Weights of a small GPT-style language model, trained from scratch on English Wikipedia: width 512.
Each number is 128 + 32 x the weight over the matrix's rms, rounded and kept within 0 to 255. Layers, rows and columns count from 0. Numbers have three digits each.

# down: layer 5 MLP down (transposed), 1344x512, rms 0.0165, rows 759-814, columns 448-479
# gate: layer 5 MLP gate, 1344x512, rms 0.0182, rows 760-815, columns 448-479
# up: layer 5 MLP up, 1344x512, rms 0.0186, rows 760-815, columns 448-479
down759:101164102120146130230137130130088093128070141134122156172131082189141095101096107080103121106110
gate760:135115102138125127120109131174165109177129112119157040103112140135101143149102161084179102152100
up760:125145130149116131116135103074068167121121156062148140086109162138163157172091146126143128136144
down760:106126179143177140116150084120135116093127149134152149116119173091169192079160085150171129067158
gate761:165147170128185163131119149165154199206128054144130150132149165139166119137128147117130132170083
up761:077111114119037091096104169162099160106109138135119086099164103115091173046133181130159175114157
down761:171128193168129094115109173223127176170059127128143127192120050186100113098111081102155158132073
gate762:078195130125078120106119118092163154146159128137150049130123145100106133220160168111167101125181
up762:077119149136124078147103128125133158126144155083129086136093105203087105167158173120175138121186
down762:194102144112138143132123116088109126111095127151090142104120122130161130071107078123056140125088
gate763:119069187161123092145163137113119138149114144083159145125092142119153140152118087106131151154110
up763:196153114109116094148122040093139108171141144157068152135114114122157142081147115154142127130128
down763:155039175132121100105139140210088132122101110117128142147142144104122090203141164157134137136131
gate764:127100093109131148144076182149168099149146096127156133172105143072093154120091140124081198148097
up764:094135093106109191141154112123119182139109109172131111116130109201064117070132145117138081194097
down764:094096041156033145167152130131184133104157115116127115162062199119071135083138097103111108172101
gate765:131087121208152156109101136077159133111150106152126121169127132152118174096144172137095095157058
up765:167144095131106124133095150103088135144139239109183124144093205117144136150102149147093156122148
down765:123088130121191136136193136117158118147157104164152146134210144130092147134142084067114160101157
gate766:096139129133143133139129138129128183180185166086199175147148095122130170123143121112106213086156
up766:086081112117087166121180179141104106124110077107097131073089116137143149089165050105195088098164
down766:157086137075119142161123149092141115153163145126181138194135076116127121121123141096118194171138
gate767:105111152133088138123097156102059094090134123104135126150123123109126158171141170138144105139104
up767:109151128090160160077130113151109124165145100147153106159142144096075100102127116089094144130116
down767:148097128153109115119159141144114081078185151140147158143096096121156147135155091188122078121134
gate768:154125115135106119169102122122128116164133091139123189143152061084183144160109136144138122122127
up768:055136107120131119120121152118110140067128155123152122071099165087096107115106102114121128163161
down768:157130101119088145156122121161071175095146119063188127112146084095156095194142180135157136127179
gate769:115159142164139118137127146085164123151110182114167186141148110077081098145123142172149138138102
up769:177123082144130151149103124125104155168125120090115118131158136208151122168131163111109110136109
down769:106158194145109128075173122134113146163123107112145113135089154137146177126105171074179079105156
gate770:166106120069123136178150122164162091067157179087154169119126150085097147157125020110121136071118
up770:108186154187105085111121186092147140124118117146106078059192109135152088093134162104209121117171
down770:156178112146120113203142169151191124075174195107051134102133170130094147145127161100179091053159
gate771:082083109121174170136109103154142167163193091175154084178051081086092164131146146146113110104135
up771:075150115103138148114159149085089075141159093092067135124115084149111154126183152141132198098132
down771:156170124170102117130126141109142075126050143055146174122166101131076116136121114137098118122132
gate772:112170134139035113154096159135132158178156162098114139140124090110121082163057124083171128132084
up772:195083133188144144123112129127066118111129150071125134133162141116169122146135176102148094152144
down772:100159157105169097136121108093097091099087115145144113175179122116131146141123211145095144168146
gate773:111111106162160130139182125111126118111114180107094112123100163147124103119175168083090174149127
up773:129089056156160153046110198113139134160143153110142112121102184103134146129148147109143130088124
down773:107150184098097088185181071101086134125147067154118167164158059139144103122115114137104107179155
gate774:139125114117095148104132147153086153126146141156129173102142117152086131100130062150133158168044
up774:080161126085110097139079105120142107142105125110164124125117119150139154121116119097175154149138
down774:154122132119081122159092181162133131132202153073121169078098103144096175140142115085132128118112
gate775:157114143112132172089098216149141146115139175113171100132121095118100124158045124157126107113084
up775:151119081109113175127138130164086102178120159136091097105137108095139086107138115110153114108106
down775:103122163110085139122114164070153100104123148076140137129109097120102093165129155106151104099116
gate776:103122146143159161130117147135113124124121122151140133139125183080155121122149098142113093128082
up776:173120133136073116163145109140120140129106122132152172092201139104077123110128085105182127144140
down776:081121153144193150138095126094124083116219100163117104149069111139199157151142177158062119126105
gate777:167091119082113160093119189116152109133137153165109123159192103137065188110111144121093105143143
up777:159128130121117142084093119095108090162151211147074143147106139130084148154066134150061146118135
down777:125124120203137121084107070086092109129053142115170150150054173126131124159111140102158123128136
gate778:160076088123127147167120097162120138111173130129137103072174128071099185123076099094151099089138
up778:093112150094164078132150121075127107129082121119168153189108148141082182119148113162095157160136
down778:115115120083141165168116068138145124074130106123126131119146158113134145128110122101127159084159
gate779:098121136169079172094200129162123161089142194168134115115188135133072150108163135166164130085135
up779:068101092084175150053150172124103100117120169148150137147202077159135195126121136138124093154145
down779:127169180113010124182128147081106138123124205158173199171141167121139084135093110162161163145164
gate780:071115095096126199090171145158086166146146170129116144141092146151110088118155107155147183154076
up780:100153140164132103106104138137092123148118144124046075149119140128083081127102150161162193177152
down780:190195196138108097150111099117126082121105124119124098138147125092100166139114143182097099132114
gate781:137088131094107118083129099118140156137107083127181110196134109080127187122071146125098109052148
up781:174098142114090107097108169109120143129116162123155133168116158118155142087104142148094061136205
down781:086118144103119148181165153088069113187180164157071194065175121138114084146129169150157185203117
gate782:090115066154103155156144097086176197144159073162094095144109148132080116104159158162162148146117
up782:121129119152213102160102116072089150092134150173118096173104169164134168103179139156168177158119
down782:165092137095161107145086158081117143137063181115196119122129086103135173094158196151112103127130
gate783:208129130125107168113112143120100110116100111115106093128191119102135120126117137148142120117064
up783:126153177087109151088140099141154126158119142104127164080121159116106154065156090101132070161065
down783:169099085136138133173123144106096153096187100114119064225121053112130126189099134100104205059134
gate784:138127103152125160129102164155104163092144126094155080129166184115119129150143136189142094146133
up784:088147076111113126200123176145130157085136109163126120163127095075150127136117117065091146067134
down784:166125150119152158135136133165069136102119174165105143128189187168124121145103171102100112128116
gate785:135105162159129148175119103103130132115135157127167153148147173130112147188113096115132176124186
up785:126113105101084106149139142148123150148153115136127141071203139153136129112101160124148148050193
down785:150106155168119191140124090175182111137125129094120120213104083105134145102138106158090090160018
gate786:061154156146094121107106132098045127166139124168158151205125097124117144128089155152113158131169
up786:172142183174103083119127117112166132131118090085101137109105155160181097197110115133146142191197
down786:123133199161088099125105127141194130142246172122123167146107125085111139109142101118177087066124
gate787:137122099092097120089123077121163108147082125138143135160097139137121082143100113129135096095155
up787:126151107136151159131123113147174177124157123140129079187124130155079131129147127118132139106176
down787:092104128131105052181146144152112098116194127054102155082161126083212064143090120115161111118089
gate788:074103128126151130133175102160114131091129061131089044092192156100172130162171122119199167125121
up788:057150108113131185108119100207141107161112150149111183078107125078122136098178147113138177169114
down788:105123059162148101107109140147119070039104125121165093116090161070156158056138163126172131093149
gate789:093156124062136135146143130131112171120125220128141178152124131151112091145171146156116112153157
up789:157148135135132154162147170143140161149143148162114131084118133115109165137106160127114121104159
down789:107123136140101071100169077169124134113098116129114138148119147134152062096145118167121120156097
gate790:150149167148104119156064156133087148149111128110198187131165180126120102110142121113200150128141
up790:140117094161154152096177140135194121115126133116168191129120114090105179103130147081055088100096
down790:151108114095115068173083140144064163160141101126072081140114138146114096173134100123216157121154
gate791:114156151132135185070135130116071123124092134154090143106144194100161101139129155120191128166101
up791:126076150068079119185147077137154131123107147110111091127109125148101095061166111149186122132078
down791:140150131154163120056137162105098102166124107131118165101132115133144155180130175105102163116193
gate792:108154106127150131029128158171158106120132130171122149168137162142109144144158140163128165173146
up792:103093138190128139084166115107175128108136143154116145128167132114100157188169143141156078167162
down792:174155095091121144168139139104083153136056114077156145122103160133130110066104182099149197085134
gate793:166049150186157156114110132146116110104117071141169151122177156093136175094138126048124094168147
up793:150098137116145113148094163107078069114109081132073067076152129105128066118075108088156164181127
down793:136099174174140103103118131139124073118044084158157115128178096133123088153135088112094132161144
gate794:162105135149153133141173175160123204138116126149088136152122137118125109131179127117147142134164
up794:124134134136126133105165114129146139137104126166147103145114171135109104093119141132138141155154
down794:117133145121166123127167118086111065129194154113085138059153088146125139145104132178121137113149
gate795:120118084059158151171108146167136159090149108128120072150199155119098139121123188106190149065169
up795:161106129133087103134163079115066151199154089162124159104118114106169154151140053157081106179117
down795:126053096077139141127135183137118169142155142197125128139187166084145129131114187064107133106193
gate796:187162131125142117145142103110172160135139171116112124123105153076101147110171105119132115139130
up796:128144143086159137120051138150133107152097147125110220107126118142172099137102128187133089153108
down796:149086132148112121106116113129148098140168159100140109179139050147064148131111122165091055054166
gate797:123113115144127170108110122122135140149129107129167131110119165116104173112167101160087128099171
up797:093144130120136126142133155173182149146118136143111136140139088099137156148120093127139134188089
down797:122179086143146118102138144106151074146094111138150117051125177169108187120166132070073109135168
gate798:104123087160144129116183150102196078187149114134108109090088132118123194147190128111138112097131
up798:142113137142137142195117116136152139164142203122116077144137141155117141146166175091129136156126
down798:067123184174083063084155102077101144120151081111139118091219187059109121120156124100094176096172
gate799:104165174140079118104137151056114087143107093138096126119090145130125099129110090157107114090106
up799:149165129097094172146110088112079123143113175147152082149150101138127127163154148131098115124114
down799:115176176104133075150099146122123159110114107154122114088152194101062131144145159119171144175165
gate800:113121167109124123102161110112135093156152067164152154107145216145172137112162150199121158143095
up800:069151130157137102150163095069089129084150130112101098130115129105154172156132155101119129137178
down800:193122086101089130150109156121127142170222118121104173122191129100071114127101149116158129133122
gate801:119162095136138144107117212120220125095114160115121098114160135132091115121113149147155127136137
up801:114157062178089167153186148130087151094165164113135139080049103184159154171138131096071111129182
down801:127111093122106135182140141135152146173220084117159173096113046115155134154155178153068100097158
gate802:114150099119127123163098106203159131105157117164180101119139101074098164146180095144196188137096
up802:126102119127145154187168133104111187107154159118093181162124127129136111110062116124096075116168
down802:098162151135178117178135131165119206131085144131151100110122145148104112130152124183145199123107
gate803:103142136121085114120079130055121184181167100104180131164142096140136138116133114200156078171066
up803:147143127159179076095162110140135082139113170129074098132093172111162133143065104089097125123173
down803:116054147142067146140176141131103142059074161165138014117130113108141147159106129052132138175134
gate804:157088112069153151116163125151138165125130139103129171097132137181159114155169148104129162100083
up804:119113161118093083162163129098110169083155212139125098145114165132143145151140153134133147135188
down804:132148108125143147081151137136171084133128062131151113115153108115090167163110142113115099133134
gate805:084145090091104141121164131112122126174184165114182099142160143143095175109144181123129188085109
up805:072121090118149125152128070095114093147170181111089122164112141180144110140201170170124147146129
down805:165136135182086078200083105095158153119097141113068166125093111115127103134152100157132114173127
gate806:137086102150124150165105148159148149107143049139140153161145159124089149105191113125140098112113
up806:160080121154161102137099067117095097106162083137097175115116098150155147167168114141141105087132
down806:172149169143109092098100149080182103132114137132129140090141078141182130137094129084119085128142
gate807:134159095135119180154157123083171150113141092203137116155137128131104116151128145156105122136112
up807:142103141092103061160099177159138080151150134102130127133104106121204180155093073112111184142176
down807:132137063083120159128138071117166123120254070134147105151111096147065120163119130192102145108084
gate808:112107151105157155117084131113079102164124159061135090104110139106095107108107184106161132182138
up808:113109111137176111147126153082125122087144163088142110135114112146100149116119126187147118208136
down808:138132080128147152099179099189164091208078096144102177124115136142147119119152120099139154090072
gate809:095135072121107151131185188111088130152166121145137142158083112115111103111082107141115109060133
up809:131165142075118087111103148183163126199117106107160123117165133115103126081091098085173169148137
down809:088126073136086148127193207154084128153035164128091160113103141118131089095101090107112112065154
gate810:132110133126070117093154179163186131094194149185120143171161111120094138177137136133164131121139
up810:128172156186137117133156139062109139129115157122163119144130140146092157122080174133137145220176
down810:081127122098114135116121136147145140137142143084173175097150175125081134092187117201101135110072
gate811:116090139118142151183108155166137142106109182144121142102105141168112049096166166085110150152154
up811:069153124180117109114165093135125140119106159153144041195167150134087152141179118096150085150167
down811:172115147085156156154158164113188154152097054162086178127090102149171125146129125118106165127126
gate812:137121085084128081125137114126096112113148114149106137167088096107143131178117130181112104096099
up812:092107163113105131077086175155091143096135142130143051121123124067183116167093129079195064101161
down812:115110121114102169158203121167112145152169123106132129101139159133111128061134099114098127172118
gate813:157099170138156138160074131140141122198138085158209137117098175102162137082133110114206173072077
up813:127122158103107148110092155151111084119120168120136108065140191104147052183132106087129137132130
down813:115162116136113141118079102163104150107145115177178172171164096139185097131107140180128084114173
gate814:117154127157142094088104104109137095121143103097126122222129103153131133178170143128088134125149
up814:142155098137142170127094126124132087166119093144142165103129184128168103067165129120145095170104
down814:159099092110162095172160131142165156076187182166133099088177104129141153127112151129135164111113
gate815:094113107174127101184145145148161141127166129148143134124101163116168146078130156230109132187073
up815:163209046125152137125118105084056176122134138121104143102092104195101191138150126115114106107159